Weights of a small GPT-style language model, trained from scratch on English Wikipedia.
Architecture: no biases in attention or MLP, tied embeddings, short convolutions.
Each number is 128 + 24 x the weight over its row's rms, rounded and kept within 0 to 255. Layers, rows and columns count from 0. The size above them is the row's rms in percent of the matrix's.

# layer 7 attention value, 384x384, rms 0.0362, rows 76-93, columns 0-191
size [ 92  94 111  90  99  97 107 118  98 110 113  93  91 114 118  83 102 106]
[[166 128 151 104 128  95 112 144 154 140 157 129 129 142 126 130 155 135 106 153 124 142 134 168 146 106  91 152 136 111 119 114 136  70 110 103 119 157 115 114 146  96 102  94 136 109 142  88 103 122  98  98 128 132 180 136 164 161 143 149 155 145 204 125 149 167  80 124 167 112 148 144 114  95 144 137 131  80 100 144 172 125  81  92 123 157 171 119 144 116 163 148 130 115 171 137 127 153 124 105 125 160 160 145 147 111 133 134 180 133 127  75 137  78 110 111 165 149 121  90 135 134 142 127 131 127 127 109 115 134 136 140 137 166 141 140 150 120 120 112 131 104  95 106 114 144 137 114 154 163 170 109 138 121 135 117 125 178 113 156 117 151 129  70 134 119 151 162 136 133 134 131 136 176 157 151 146 102 114 168 111 153 137 138 116 104 137  82 157  82 105 113]
 [135  98 132 157 159 161 103  87 183 157 119 153 120 125  38 114  91 117  92  95 104 142  84 139 111 159 123  97 139 114 136 135 134 159 101 110 144 152 147 107 125 152 150 140 160 101  84  84 121 133 115 161 100  96 127 136 117  97  89 167 111 129 157 135 132  89 135 165 140 138 114 178 101 162 119 160 103 149 149 140 143 153 197  94 105 104 114 121 133 127 112 159 128  99 134 175 130 125 166 128 110 178 139  95 118 128 130 156 140 139 135 109 126 122 129 149 153  93 107 116 114 131 148 133 109 110 109  86 110  91 145 154 105 135 131 129 125 127 138 131 170 150 107 116 143 110 125 120 114 133 122  94 168 148 133 146 169 138 150 142 136 120 105  88 190 159 174 139 160 109 122 118  80  80 124 163 143 128 130 116 120 116 144 147  86  94 151 111 150 129 126 131]
 [ 77 109 138 124 130 104 117 156 154 123 120 161 114 109 131 121 113 114 130 149 116  90 143 132 144 159 130 155 105 125 120 114 109 144 148 146  97 115 135 146 140 162 132 143 149 149 125 125  92 106 169 150  95 124 152  88  71 128 118 105 178 106 105 174 119 150 122  84 139 128  67 151 162  95 120 131 106 133 131 165 155 114 123 163 111 155 148 112  99 106 116  96 130 137 126 144 112 130 131 153 125 107 135 108 116 118 138 113 137 137 122  51 129 107 101 130 132  97 126 143  93 138 106 137 105 146  73 129 123 132 121 126 127 153 125 148 101 164 167 143  95 140 142  95 131  75 165 141 120 134 126 113  95 166 109 167 113 106 154 128 122 102 111 140 103 177 139  88 112 149 158 101  97 141 146 123  77  85 133 140 112 109 159  87 173 168 135 176  83 128 125 148]
 [122 148 129 120 109 165 109 117 110 134 113 111 125 166 201 151 115 105 127 148 161  97 145 152 122 137 135 166 142 147 177 136 114  92 153 114 121 169 143 135 137 133 122 107 112 121 101 137 115 174 170 121 126 150 172  62 127 119 133 139  98 128 135 112 135 149 115  84 162 107 105 126 158 119 144 138 166 131 143 111 169 147 130 118 141  72 118 159 138 132  81 148 124 127 170 120 139 115 135 109 138 117 135 153 106 112  74 163  92 111 143  89 149 148 129 144 127 117  92 118 125 142  83 126 165 148 114  97 116 131 138 128 155 188 117 149 110 138 141  86 115 133 107 110 174 138 130 130 114  99  98 165 137 116 128 143 132 131 140 107 135 156 125  98 112 170 131 114 119 142 147 112 148 131 119 118 144  99 161 119 102 168 119 136 134 138 114 190 152 137 135 123]
 [125 140  82 125 133 124 113  92 156 133  95 131 127 118 148  80 102 137 127 129 114  81 145 160 143 117 172 131 148 126 117 120 146 148 133 153 175  73 115 129 134  88 124 166 169  80 122 151 110 112 115 106 150 159 141 155 111 114 112 155 140  96 110 128  98 123 130  67 160 125 150 135 113 109 127 139 112 145 148  97 150 107 149  94 136 159 104 122 131 130 120 111 143 108 110 161 136 117 132 137 111 149 166 129 118 145  90 164 118 126 133 116 116 139 122 160 101  77  96 126 125 107 108 116  86 143 142 165  93 146 153 109 171 126 153 135 126 147 123 153 118 122 147 164 150 128  96 103 126 173 122 106 119  87 172 158 159 113 109 146 123 120 158  78 114 103 152 127 125 172 122  93 167 126 139 135 137 137 132 171 132 177 117 138  78 128 118 133 103 129 122  97]
 [120 124 134 168 117 129 129 131 169 168 121 133 124 116 141  88 137 125 155 114 113 138 110  75 125 133 100 159 147 130 149 178 130 148 100 132 149 119 140 134 110 139 167 137 151 107 192 113 115 132 165 129 103 125 127 129 132 159 166 109 165  83 167 122 105 135 130 156 154 124 121 130 140 170 144 115 105 139 172 131 101 109 151 152 125 131 155 143 168  99  69 112 111 137 132 130 128  97 158 125 135 162 126 167 103 117 175 103 140 127  98 125 158 108 124 112 160 146 129 116 146 147 112 140 111 118 147  95 120 125 114 114 102 150  87 159 157 136 200 116 107 108 135  98 166 166 117 154 126  81 109 194 122 137 180  95 107 149 135 150 118 127 114 131 111 123 120 142 104  97  82 116 122 124 150  89 121 110 122  97 196 102 110 107 115 117 112 163 125 111 170 152]
 [130 103  98 114 121  94 163 125 142 103 148  85  87 148 143 104 152 128 132 140 143 146 129 118 110 114  95 135 124 101 127 136 133 156 118 127 134 113 158 133 114 101 160 123 118 158 143 132 115 153 176  88 106 179 132 125 147 106 134 117 155 131 138 152 148 124 121 143 133 149 156 125 134 129 123 173 124 103 148 115 127 115 169 201 119 146 147 137 100 144 172 103 167 161 132 156 161 140  84 101 114 148 128 184 136 119 157 132 142 139  99  77 133 144 126 131 121  99  94 158 128  96 140 133 135 137 102  99 118 154 127 147 103 118 111 137 162 145  83 128  93 131 121 142 119 130 163  59 145 130 165  92 120 165 117 119 121 155 142  97 128 136 118 148 126 172  83 132 119 133 117 124 109  89 149 126 136 107 105 121 107 140  91 141 141 129 131 142 166 105 144 131]
 [113 151 127 117 120 108 123 109  90 146 148 129 127 111 134 181 138 100 114 117 149 116 124 135  94 123  84 153  74 109 157 155 149 109 144 109 145 132 127 149 142 147  99 129 117 105 152 167 124 129 103 138 194 135 134 118 106 156 122 108  92 143 145 129 155 146 125 121 191  97 109 149 143 150 161 123 101 133 168 134  78 119 109 109 155  88 142 142 147 121 128 134 191 136 108 111 153 131 133 111 149 154 180 105 157 125 112 145 138 173 151 170 143 109 122 150 132 119 121 118 144 114 162 120 107 173 121 121 137  94  90 109 174 115 128 142 151 128 141 107 159  88 133 149 116 153  88 106 130 133 113 102  97 159 106 129 137 117 124 137 121 120 123 129 159 109 118 134 147 120 129 124 138 137 136 140 148 135 153 139 110 128 114 124 177 131  69  60 155 123 174 151]
 [ 65 148 120  99 136  91 152 146 130 164 153 102 105 137 101  84 148 120 110 131 134 100 137 178 139 147 102 146 149 138 121  69 110 100 163 118 163 104 100 142 140  96 142 151 109 124 131 133 104 152 131 112 171 134 125 109 124 134 179  79 142 166 110 119 177 111 132 135 150 152 148 108  92 134 155 130 125 118 152 117 118 112  78 136 145 149 107 142 143 151 151  63 138 115 123 130 153 169  91  94 130 106 146 143 130 129 151 122  73 144 117 146 120 119 134 132  96 146 134 160 157  90 131 135 119 151  95 157 144 147 139 129 124  82 159 129 145 140 108 139 108 127 119 133 106 146 160 111 151 112 150 133 102 177 168 119 154 123 130 141 142 106 153 127 180  97  71 165 120 137 151 109  84 144 136 111 119 162 101 188 102 127 141 124 107 127  95 165 130 131 148 125]
 [142  90 103  80 137 115 106 165 108 156 111 180 120 128 146 135  94 159 189 121 175 104 123 106  75  88 142 151 151 160 128 128 125 138 146 133  98  97 139 127  68  96 136 117  92 105 136 176  96 145 157 139 132 153 138 119 139 124 114 172 104 156 117 127 142 124 109 169 139 112 160 162 136 118 131 111  95 142 124 132 161 133 109 154 128 112 171 145 149 139 129 121 129 117 122 149 110 139 150  92 136 140 103 104 131 195 158 175 107 120 142 121 139 143 100 122 170  96 127 154 122 157  90 135 116 103 110 132  96 132  98 141  75 169 122 126 116 138 138 127 167 170 110 121 138 139 131 104 141 147  95 155 129 158 158 161 130 141 139 127 102 131 123 121  91 137 123 106 125 138 133 132  74 142 106 136 125 124 102 111 128 190 125 137  77 125 174 131 127 124 112 120]
 [123 165 129 139 103 138 163 160 134 128  96 118 134 122 135 128 144 136  95  90 126 119 165 117 103 126 145 127 135 113 120 160 127 107 127 123 124 122 127 113 130 114 146  82 111 164 141 145 122 101 156 138 137 104 127 111 153 102 115 110 137 122 149  90 146 143 136 159 131 137 141 162 102 132 128 125 145 119 111 134 139 119 148 167 107 191 144 158  94 165 106 163 101 134  69 141 142 129 116 109 115 146 146 115 166 130 154 105 106  97 106 178 110 132 122 156 151 167 112 119 103 126 123 102 117 176 130 150 107  84 149 156  68 107 131 122 146 113 144 142 124 142 130 121 148 148  94  95 143 115 153 167 106 161 122 117  74 144 154 177 126 115 110 135 156 127 176 130 133  89 123 107 105  80 124 133 157 141 137 105 130 144 120  83 139  91 110 107 158 119 103 178]
 [116 112 124 127 134 135 133 112 177  63 122 117 153 125 100 124 156 135 120 127 138 146 138 152 135 149 131 133 156 156 143 130 124 123 127 124 147 137 136 156 133 136 145 114 146 124 100 185 120 128 118 113 135 131 136 135  94 129 145 103 111  25 127 123 138 104 149 136 109 124 148 129 133 126 153 145 136 119 142 169 165 129 100 148 136 114 119 136 156 114 136 157 151 147 150 124 174 144 120 142 171  83 107 121 149 114 111  67  97 182 104 152 166 100 139 131 131 135 105 130 136 129 125 120 174 181  94 160 116 112 131 144 164 167 150 104 118 134  70 164 129 108  91 156 160 158 115 155 122 148 115 117 159 154 146 171 134 149 135 140 157 123 107 148  97 112 101 114 138  94 107 146 124 139 158 115 132 107 107 100 110 132 135 121 109  91 122 185 131 174  94 161]
 [141  79 116 132 148 151 129 127 114 168  89 126 125 180 143 138 175 149 123 120 110  93 128 153 118 139 124 146 163 122 122 145 134 185 103 167 159 108 159 107 120 152 100 136 135 131 108 150 116  86 172 127 143 155 135 127 131 125  81 123 125  99 119 139  94  82 144 131 129 112 140 123  96 103 109 173 109 147 112 112 136 143 106 146 102 145 134 132 141 112 108 143 106 176 123 133  86 132 158 145 112 140 110 150 138 167 121 133 136  91  93 148 125 136 146 129 137 102 130 131 100 103 112 145 135 118 130 145 135 127 107 145 105 110 146 138 144 169 152 149  95 133 146 110 111 137  46 107 144  90 109 162  98  94 122 165 125  95 117 127 161 133 120  93 123 140 169 125 126 131 109 147 117  82 143 152 141 108 133  89 175 105 131 162  97 105 130 212 174 147 157 132]
 [ 85  82 106 100 124 123 139 184 116 123 116 180  85  77 149 159 148 127 142 110 130 160 110 168 129 134 150  84 119 163 139 119  96  98  71 101 139 133 182 141 163 125 112 117 105 147 116 120 131 133 124 121 165 132 124 118 147 129 133 147 154 131 107 160 110 111 110 132 136 145 125 130 104  91 144 150 116 112  95 140 107 140 136 164 121 167 115 143 110 135 182 120 145 138 170 147 140 110  80 174 111 139 148 117 127 114 147 130 153 132 113  97 109 150 117 155 115 104 151 168 111 132 159 101 131 141  94 169 110 147 182 147 114 118 117 113 161 123 122 103 111 143 150  94 150  94 110 160 122 171 148 164  98 127 132 117 135  86 142 130 133 129 133 124  93 146 102 143  99 145 136 139  99 124 132 121 103 175 144 138 143 122 131 124 101 152 130 176 144 130 105 130]
 [137 132 113 133 175  99 162 115 116 104 201 107 170 150 140 144 121 131 139 115  82 123 152 124  89  90 131 135  86 115  66 116 166 111 143 139 135 110 162 152 119 128 118 147 109 102 145 124 170 146 136 120 131 145 104 135 132 169 120  88 134 156 186 129 125 139 111  93 176 117 131  74 152 166 125 142 113 157 135  94 103  90 130 102 122  76 147 105 101 128 134 119 147 134 122  74 116 170 105 158 121 132 156 156 133 101 148 113 119 156 130 139 100 153 130 142 142 100 129  92 184 106 123 114 141 138 110 109 144 112 104 104 164 132 121 162 106  77 139 110 117  75 132 140 111 142 132 122 135 153 175 122 125 129 116 128 101 158 129 122  71 129 143 157 137 122  82 129 134 128 146 167 162 122 110 166 130 113 129 126 139  99 106 108 186 128  69 121 109  86 149 124]
 [154 105 110 105 140  94  85 133 146  98 121 152 125 145  23 108 142 125 165 111 130 114 113 113 128 137 163 146 153 174 152 131 134 103 114 140 110 144 131  96 156 141 115  90 108 153  98 106 136 153 143 151 142 125 129 166 147 130 148 129 131 147 176 129  90 120 143 103 141 119 120  97 143 139 106 115 132 152 160 113 138 110 135 150 107 113 124 126  75 128 162 118 132 139 122 147 133 147 128 126 125 151 153 136 153 130 131 119 103 149 155 113 105 142 126 112 108 127 157 147 136 119 123 124  86  73 125 141 133 112 151 123 136 167 125 162 126 146 123 144  76  99  97 145 119 154 109 134 119 128 116 117 126 138 108  57 117 108 127 177 148 144 114 119 165 127 136 165 121 100 138 114 145 142 142 136 152 109 120  84 160 138 121 143 115 148 131 142 100 155 135 157]
 [143 163 140 163 148 121 137 120 178 133  87 124 142 136 104 102 130 145 119 132 122  99 122 172 115 159 123 131 109 130 137 138 126 106 158 105 146 125 104 165 144 154 118 123 167  85 127 154 115 138 138 118 151 108 157 124 127 156 125 128 132 156 143 129 161 110 140 147 134 134 143 167 118 103 135 106 141 129 185 188 160  89 123 118 146 133 122 167 147  90 104 109 123 174 142 133 128 143 207 124 155 164 118  82 114 178 108 117 124 133 129 137 179 102 120 152 145 124 108 110  90 125 110 141 135 102 116 134 135 104  92 156 153 132 104 182 122 129 139 139 162 141 126 102 123 150 133 144  74  93 119 140 124 142 116 120 154 112 102 188 151  96 117 123 166 145 133 124 139 172 108 135 132 140 138  87 133 156 149 129 157 141 127 124 115 155 100  89 103 113 144 185]
 [100 141 124 150 101 108 126 129 105 135 117 107 133 139 123 137 126 134 109 133 120 119 137 121 124 120 135 133 124 155 155 133 113 142 169 168 146 117 100  70 122 134 112 107 105 130 121 154 149 120 146  88 108 105 138  96 112 108 108 141 118 175 167 127  97 124  98 126 144 127 131 120  98 136 170 149 149 134 113 135 110 105 145 106 108 102 111 179 109 132 167  90 140  66  91 140 145 149 182 138 164 144 122 134 126 132 162 155 136 145 150 120 124 138 145 142  95  94  96 108 112 135 128 109 165 142 128 123  94 153 133 123 140  92 122 106 142 147 149 155 126 108 133 150 155 147 125  72 112 120  57  97 102 140 132 121 140 137 144 111 162 118 161 125  98 163 126  87 143 135 176 132 130 122 143 119 159 135 134 139 162 160  89 150  74 110 178 154  84 131 125 111]]
# layer 7 attention output (transposed), 384x384, rms 0.034, rows 76-93, columns 0-191
size [ 97 102 104  91 101  92 111 102  99  99 110 100  96 102  96 100  95 107]
[[106 140 113 129 158 158 151 102 132 118 142 118 130  98 117 136  96  92  63 132 125 120 125 120 158  91  95 128 124  68  96 127 100 142 149 139 133 124  94 142 172 174 116 125 108 157 100 112  86 114 136 145 142 123 141 103 105 114 188  90 154 147 137 122 109 101 106 112 166 196  76 114 111 113 116 132 146 128  87 134 154 128  87 146 119 137 146 119 153 125  81 130 112 101 124 147 101  95 154 123 125 144  93 121 131 163 175 117 114  95 118 157 107 146 155 142 145 148 142 122 108 120 122  95 149  86 112 123 100 137 109 135 127 116 120  96 126  88 162 122 120 121 117 134 126 128 157 127 147 165 101 134  67 114  67 130 109 124 155 125 114 104 146 157 143 119 103  87 100 141 108 158 104  81 150 117 124 110 137 113 128 111 167 125 110  91 116 130  97 137  90 125]
 [115 128 152 174 145  96 112 135 138 139 109 170 114 138 156  90 148 108 181  94 140 148 107 123  96 101 125 104 167 104 145 139 119 114  97 153 140 128 135 128  88 133 100  84 102 118 181 165 111 155 120 124 132 163 119 164 122 157 145  81 108 122 106 131 130 127 136 121  64 111  67 142 119  93 161 144 128 104 105 145 108 111 137 138 119 152 108 113 132 132 127 106 118 125 126 169 128 139  71  85 120 128  98 128  99 140  72 125 155 139 144 126 140 119 105  99 114 137 147 109 170 148 123 174  89 152 114 141 116 119 154 113 109 121  63 139 122 151 121 138 161 163 105 130 112 180 108 113  98  99 106 129 115 144 144 104 147 157 125 109 157  81 131 131  99  92 129  76 159 122 120 131 121 139 176 132  85 141 106 130 155 129 135 167 120 140 122 122 164 121 111 133]
 [130 155 114 157 129 109 109 120 107 157 101 120  99 163 108 120  73  93 165 137 140 128 157 100  95 129 119 160 117 131 132 142 122 101 104 122 136 141 119 106  90 143 116 124 118  86 144 123 103 165 149 145 138 112 139 132 132 138 128 170  81 149 155  82  85 163  98 125 106 128 174 125  61  98 138 120 127 155 101  88 143 154 127  67 149 122 105 133 118 148 152 127 147 125 139  89 147 121 145 132 140 193 146 150  97 121  74 124 122 153 158 133  91 148  88 138 123 119 104 108 130 104 155 152 131 145 127  96 145 103 141  77 116 143 127 133 152 134 152 136 180  99  83 146  96 132 120 115 106 105 115 173 117 106 124 114  90 141 122  94 130 148 121 142 146  84 160 124 155 122 154 148 147 151 129 109 146 117 146 128 104 151 116 180 102 119 100 102  88 138 111  91]
 [120 120 130 163 133 139 138 121 141 106 134 137 101 122 130 120 135 134 137 125 109 139 158 125 132 136 135 124 182 117 112 134  88 146  82 163 105 102 128 146 118 133 172 111 120 160 121  94 151 109 112  96 163 134 109 134  98 133 147 140 145  85 102 137  84 112 177 118  96 133 128 147 108 182 104 149 147 179 114 161 142 124 120 138  93 127 140 125 158 124 142 151 114 129  83 148 146 139 135 165  89 150 110 102 115 127  96 125 101 158 117 112 121 104 143 131 127 141 148 130 128 117  83 131 126 126 132 122 138 135 109 124 105  99  89 147 123 145 118 154  92 142 134 119 120 164 151 118 125  77 135 176  87 115 123 117 109 132  87 178 135 118 140 150 109 121 127 115 125 126 146 117 117 124 135 125 164 118 155  78 144 124 151 147 136 116 141  96 134 136 107 139]
 [140 103 148 129 154 123 112 120 136 143 178  99 139 125 108 131 128  86 113 160 109 155 111 123 138 122 157 149  97 101 131 125 125 130 109  85 102 117 191 120 131 144 135 143 148 156 103 132 145  99  94 115 108 112  82 154 110 139 131  94 112 110  96 105 108 113 131 124 135 124 119  95 148 155 150 125 116 151 104 141 148 147 104 159 140  93 113 147 151 130 108 140  84 149 122 140 109 118  94 116  86 119 116  90 134  76 117 153 135 124 139 171 140 140 136 120 164 177 116 163 136 137 137 105 145 156 160 138 114 112 102 139 141 123 139 151 115 130 106 188  68  92 152 117 146 134 141 142 152 158  88 121 130 162 132 104 130 107 132 141 120 149 152 111 155 154  79  94 139  72 170 123  92 178 130 137 139 115 155 129 151  96  96 102 140 124 110 103 176  94 129 128]
 [132 140  89 149 110 131 167 118 125 168 115 128 128 141 115 121 127  82 107 130 103 112  96  86 119 148 172 130 102 146 139 151 108  99 115 122 150 164 120 132 111 163 133 122 130 104  97 139 118 101 145 113 133 160  92  81 118 125 167 144 106 124 135 116 152 124 109  94 141 122 148 129  90 147 183 180 134  94 119 117 125 133 194 152 107 120 132 164 132 127 102 141 106 126  93 130  83  96 107 130 115 130 168 131 130 159  95 127  65  80 172 133 144 140 117 125 138 115 110 147 131 171 161  74  84 115  67 202 125  73 152 117 137 166  91 114 146 139 138 128 111 141 145 115 216 141 139 126 104  86  86 136 130 197 124 153 181 129 164 112 120 159 106 144 111 133 123 124 130 132 106 141  88 153 124 129 113 105 105  96 122 155 135 111 125 165 158 100 125 146 103 141]
 [196 143 129 136 164 121  88 131 147 153 104 163 151 120  95 123 133 123 107 108 123  74 137 115 109 157 143 113 133 149 119 112 122  95 142  81 168 156  86 177 103 129  99 134 119  98 106 141 176 146 135 130 128  50  88 124 138 113 165 152 125 135 174  79 142 116  77 162 145 156 122 116  96  99  87  74 118 138 115 152 130 144 139 119 147 111 153 101 144 133 173 123 110 164 133  67 185 127 147 138 132 106 109 101 130 138 154 135 119 113 131 159 140 139 143 134  84 128 134 114  82 132  93 100 138 149 120 178 126 103  85 119 131 148 131 122 152 116 145 118 135 115 168 120  94 148  99 167 157 101 113 129 145 129 148 133 100 129 101 127 153 119 133 162 104 117 121 120  94 167 160  96 164 138  86 142 134 102 108 152 141 114 176 136 113  73 107 107  98 101 126 137]
 [166 100 150 148  79 102 162 157 124  97 118  92 140  76 122 132 121 124 112 117 117 173 104 115 166 115 145  89 154 130 134 103 135 139 158 163 154 131 124 144 122 124 122 106 151 140 132 137 123 117 187 131 144 155 139 113 108  86 131 113 119 105 138 129 152 103 104 102 149 139 101 114 126 108 127 149 169 116  90 169 155  94 110 145  99  66 128 109 111 137 116 122 130 132 137 174 124 151 119 172 120 106 136 149  77 138 145 148 132  99  92 133 124 116 146 132 136  98 126 142 137 119 164 166 106  75 116 138 121 174 128  91 153 103 145 102  97 120 144 135  90 147 112 125 138 143 145 135  65 135 103 140 154 105 130 137 112 134 140  88 133 141 144 163  92 102 129 153 130 127 143 126 159 143 141 120 120 109 130 144 121 127 145 149  78 117 154 170 131 205 102 114]
 [156 102 118  95 145 107 125 110 155 151 107 134 177 136 120 157 134 136 137 139 105 113 175 169 134 116 129 130 108 158 134 129 160 154 140  76 185 102 128  91 142 150 115 134 110 163 112 149 132  89 110 150 131 123 133 144 165 136  78 189 122  87 130 147 113 127 120 119 132 140 152 162 185 111 101  90 104 158 136 110  91 158 134 152 129  79 115 113 141  96 172 169 127 106 134 107 127 163 102 182 144 128 106 130 115 115 129 144 180 127 134 106 142 113 108 110 125 132 131 113 127 142 140 104 133 153 121 119 111 120 111 134 129 161 128 132 112  85 153 130 160  83 135 155 125 155 106 174 130 117 108 111 133 135 105 161 114  99 116 141 104 134 181 172 114 147 112  84  83 158 154  94 140  81 120 145 187  83 123 174  85 110 136 117 143  85 149 111 144 132 121 136]
 [131 130 151 133 137 119 133 152 110 146 164 135 132 127 125 162 139 140 111 136 115 167 154 125 115 187 143 174  85 113 134  99 137 187 146 126 109 126 129 129 129 151 132 125 105 136  90 111 164 118 125  89 169 114  94 130 124 113  73 133  98 157 148 116 129 132 151 110 117 113 155 128 107 129  98 127 121 148 124 125  96 153 132 160 174 113 130 115 131 131  99 158 141 150  75  85 184 144 115 141 169  92 151 104 110  92  97 152 139 111 129 115 142 142 140 119  97 148  98 129 126 135 128  75 189 165 147 141 143 128 112 150 167 103 111 188 132 166  84  94 111  82 139 147  83  78 141 114 117 107  90 105 125 147 107 121 115 110 103 141 106  86 147 113 139 132 148 125 132 135 152 143 147 109 154 116 140 112 169 104 158 147 124 116 148  97 138 145  93  89 155 162]
 [160 106 138 121 206 112 143 143 145 101 171 131 115 141 136 115 170 108 131 123 129 112 149 121 166 145 131 111 119 125  74  95 162 126 122 129 127 153 141  85 154 110 130 163 126 136  62  84  88 125 108  89 111 144 164 129 108  98 172 120 140 138 161 161 106  86 125 154  95 172 103 112 118 127  99  92  96 107 113 136  97 142 134 157 111 118 132 152 118 112 120  96 134  57 107 130 110 133 131  90 114 152 116 133 127 123  91 119 131 149  84 134 120 151 158 101 137 131 134 110 118 155 151 152 105 103 139 101 160 131 159 143 149 143 110 150 153 109 137 102 115 129 123 121 130 117 151 143 114 129 110 126 123 118 111 154 149 146 159 139 137 132 160 119 124 133  83 146  92 151 153 150 146 113 137 113  88 122 108 121 147 122 145 182 122 122 124 138  92 119 152  95]
 [131  96 124 129 118 101 127 145  90 110 133 100 174 133  87 142 141 190 146 145 116  89 144 133 129 105 138 114 125 161 101 141 123 125 106 109 112 139 121 144 154 122 105 116 146 109 169 138 117  90 151 111 120 155 166 148 126 148 111 143 100 123 141  82  99 116 129 147 110 136 171 158 123 172 143 145 103 158 102 192  94 158 168 143 165 139 129 108 132 159 108 159 139 135 125 138 129 123  98 134 196 118 124 103 108 100 108 131 141 144 139 140  94 118 123 167 154 126 110 125 144 111 144 137 166 137 130 129 122 164  77 133 123 158 122 125 163 138 110  92 137 104  86 126  74 132  85 139 125 126 153 107 115 136 129 120 124 130 117 128 133 157 149 114 113  81 119 115 112 124 115 113 118 109 132 148 140 120 132 131 150 168 159 117 121 107 115 157 132 159 138  90]
 [178  83 166 161 108 153 133 150 110 142 133 109 132 160 143 108  94 166 126 109 135 129 125 168 167 114 115  93 119 114  96 136 138  91 108 122 134 114 116  73 102 146 153 123 154 166 135 136 117 121 126  98 141 122  98 130 112  86 149 117 131  93  62 122 117 122 106 144 129 145 142 123 119  85 116 155 140 101 121 105 132 132 152 161 121 120 116 126 144 128  97 156 110 114 131 147 139 152  98 139 124 112 159 154 111  98 113 137 191 152 159 114 135 134 158 135 165  96 140  97 165 133 157  99 117 146 155 103 128 147 122 162 138 129 157 130 147 110 110 132 104 137 134 127 141 120 115 126 134 143 104 170 145 117  93 111 138 131 171 107 136 118 118 132 150 131 107 112 136  96 150 148  93 155 121 125 175 136 141 139 111  68 111 134 174 129 152  90 151 134 121 113]
 [135 186 158 138  92 150 162 118  99 175 114 113 123 137 158 118 125 142  93 148 151  59 156 139 114 107  94 135 171 140 109 136 142  97 177 125 160 136  68 161 130 113 114 174 115 100 118 131 178 114 114 152 131 154 129 114 128 169 141 125 118 163 151 126 110 115 139 117 139 120 145 136 147 194 113 109 152 121 132 133 131 120 100 121 112 114 120 145 111 132 155 142 116 112 140 106 148  89 152 137 156 111 118 103  92 119 114 134 122 161 130 148 129 126 115 168 126 119 124 123 143 155 116 157 102 124 153 117 121 104  82 109 129 143 127 161 126 130 148 150 157 140 128 132 113 140  98 143 151  63  92 101 144 136 138 111 124 123 114 132 112 153 123 114 157 146 113 106 129 153 110 133 107 128 120 115 143 135 158 159 145 109 169 140 110 110 139 119 106 107 146 139]
 [106 131 133 165  86 143 135 139 140 143  69 141 142 128 136 110 131 101 180  72 143  93 124 146 150 156  94 149 162 134 181 128 127 136 134 141 130 134 107 133 122 106 142  94 120 136 131 133  95 153 139 125  87 131 172 112 153  98 102 141 126  98 119 128 149 147 139 138  92 168 128 145  86 114 117 144 105 106 172 192 102  78 162 155  97 102 122 106 120 166 177 142 129 116 137 177 132 110 133 115 109 149 118 114 119 157 170  65 144 129 140 142 148  55 135 116 108 128 168 141 140 129 147 138  79 109 121 139 107 143 120 140 127 105 115 100 128 110 176 102 148 144 115 115 159 151  72 151 102  54  71 123 120 118 162 156 140 153 133 104 137 112 133 134  67 122 135 121 112 125  82 117 126 100 134 114 141 119 103 152 119 131 153 151 103  86 145 141 140 182 110 129]
 [140 149 158 129 132 145 136 119 131 123 153 148  75 117 165 165 126 125 127 164 140 141 103 127 135  98 124 112 117 145  94 131 100  95 116 121 168 124 114 122  84 136 136 132 125  86 116 124 151 149 113 121 139 163 104 144  96 125 161 138 125 141 121 127  95 147 109 144 147 140 124 109 149 111 152 144 128 126 104 145 161 117 122 124 123 139 123 129 153 157  94 141 131 104 143 153 135 116  88 120  89 135 150 155 116 128 105 154  90 102 103 136 157  89 166  98 133 119 149 167 130 131 138 103 129 143 101  95 124 131  91 132 112 135 120 139 149 143 103 166 154 126  90 156 138 153 137 168 162 142 155 192 143 129 147 106 128 129 153  79 127 121 109  98 126 133 121 105 125 144 129 125 101 100  81 101  77 164 163 136 137 137 107 166 134 161 142 119 104  91 112 138]
 [ 85 134 142 163 154 114 175 101 185 173 168 138  97 117 136  90 158 101 133 161 130  82 129 121 104 140 122 131 135 153 166 115 122 156 124 158 161 138 130 162 142 117 107 109 146 118 102 118 116 107 133 164 107 156 141 134 113 129 140 136 134 117 108 143 157 137 146 138 159 116 117 148 103 128 112 193 100  99 162 196 116  78 182 183  83 123 125 154 146 105  99 133 105 113 171 139 146  89  82 116 103 116 167 159 110 153 106 126 112 133 158 122 192 151 136 108 104 106 127 151 157 157  96 147 130 119  91 134 117 108 130 104 126 159 119 125 130 108 123 157 127 156 107 126 156 131 121 156  80  98 141 131 118 185  96 110 191 135 109 166 122 108 123 117 136 131 156 104 151 152 109 134  84 115 147 102 133 129  98 114 178 122 134 134 140 138 144 105 151  94 129 131]
 [166 128 150 144 152 116 154 145 146 150 157 111 144 134 118 141 103 110  88 116 134 139 133  96 134 139 141 136 147  99 156  96 129  89 113 122 146 137 130  97 130 156 130 159 132 113 151 154 142 113 113 149 131 165 109 127 110 139 149  75 117  91 136 126 142 137 134 120 156 126 150 113 131 131 148 148 112 112 118 117 139 145 121 157 119 117 139  78 125 133  91 127 134 120 119 110 141 106  29 130  91 117 158 128 119  97  96 161 132 103 120 130  96 195 116 106 164 145  97 132 187 138 130 161 138 136 124 172 177 133 108 146 161  59 125 114 165 122 161 127  87 154 158 100 131 148 117 124 139 132  75 100 122 131 138 127 138  82 119 125 129 146  94 128 183 137  93 136 137 119 112 108 131 135 146 109 102 136 105 145 153 126 145 127 168 143 143  78 132  93 142 115]]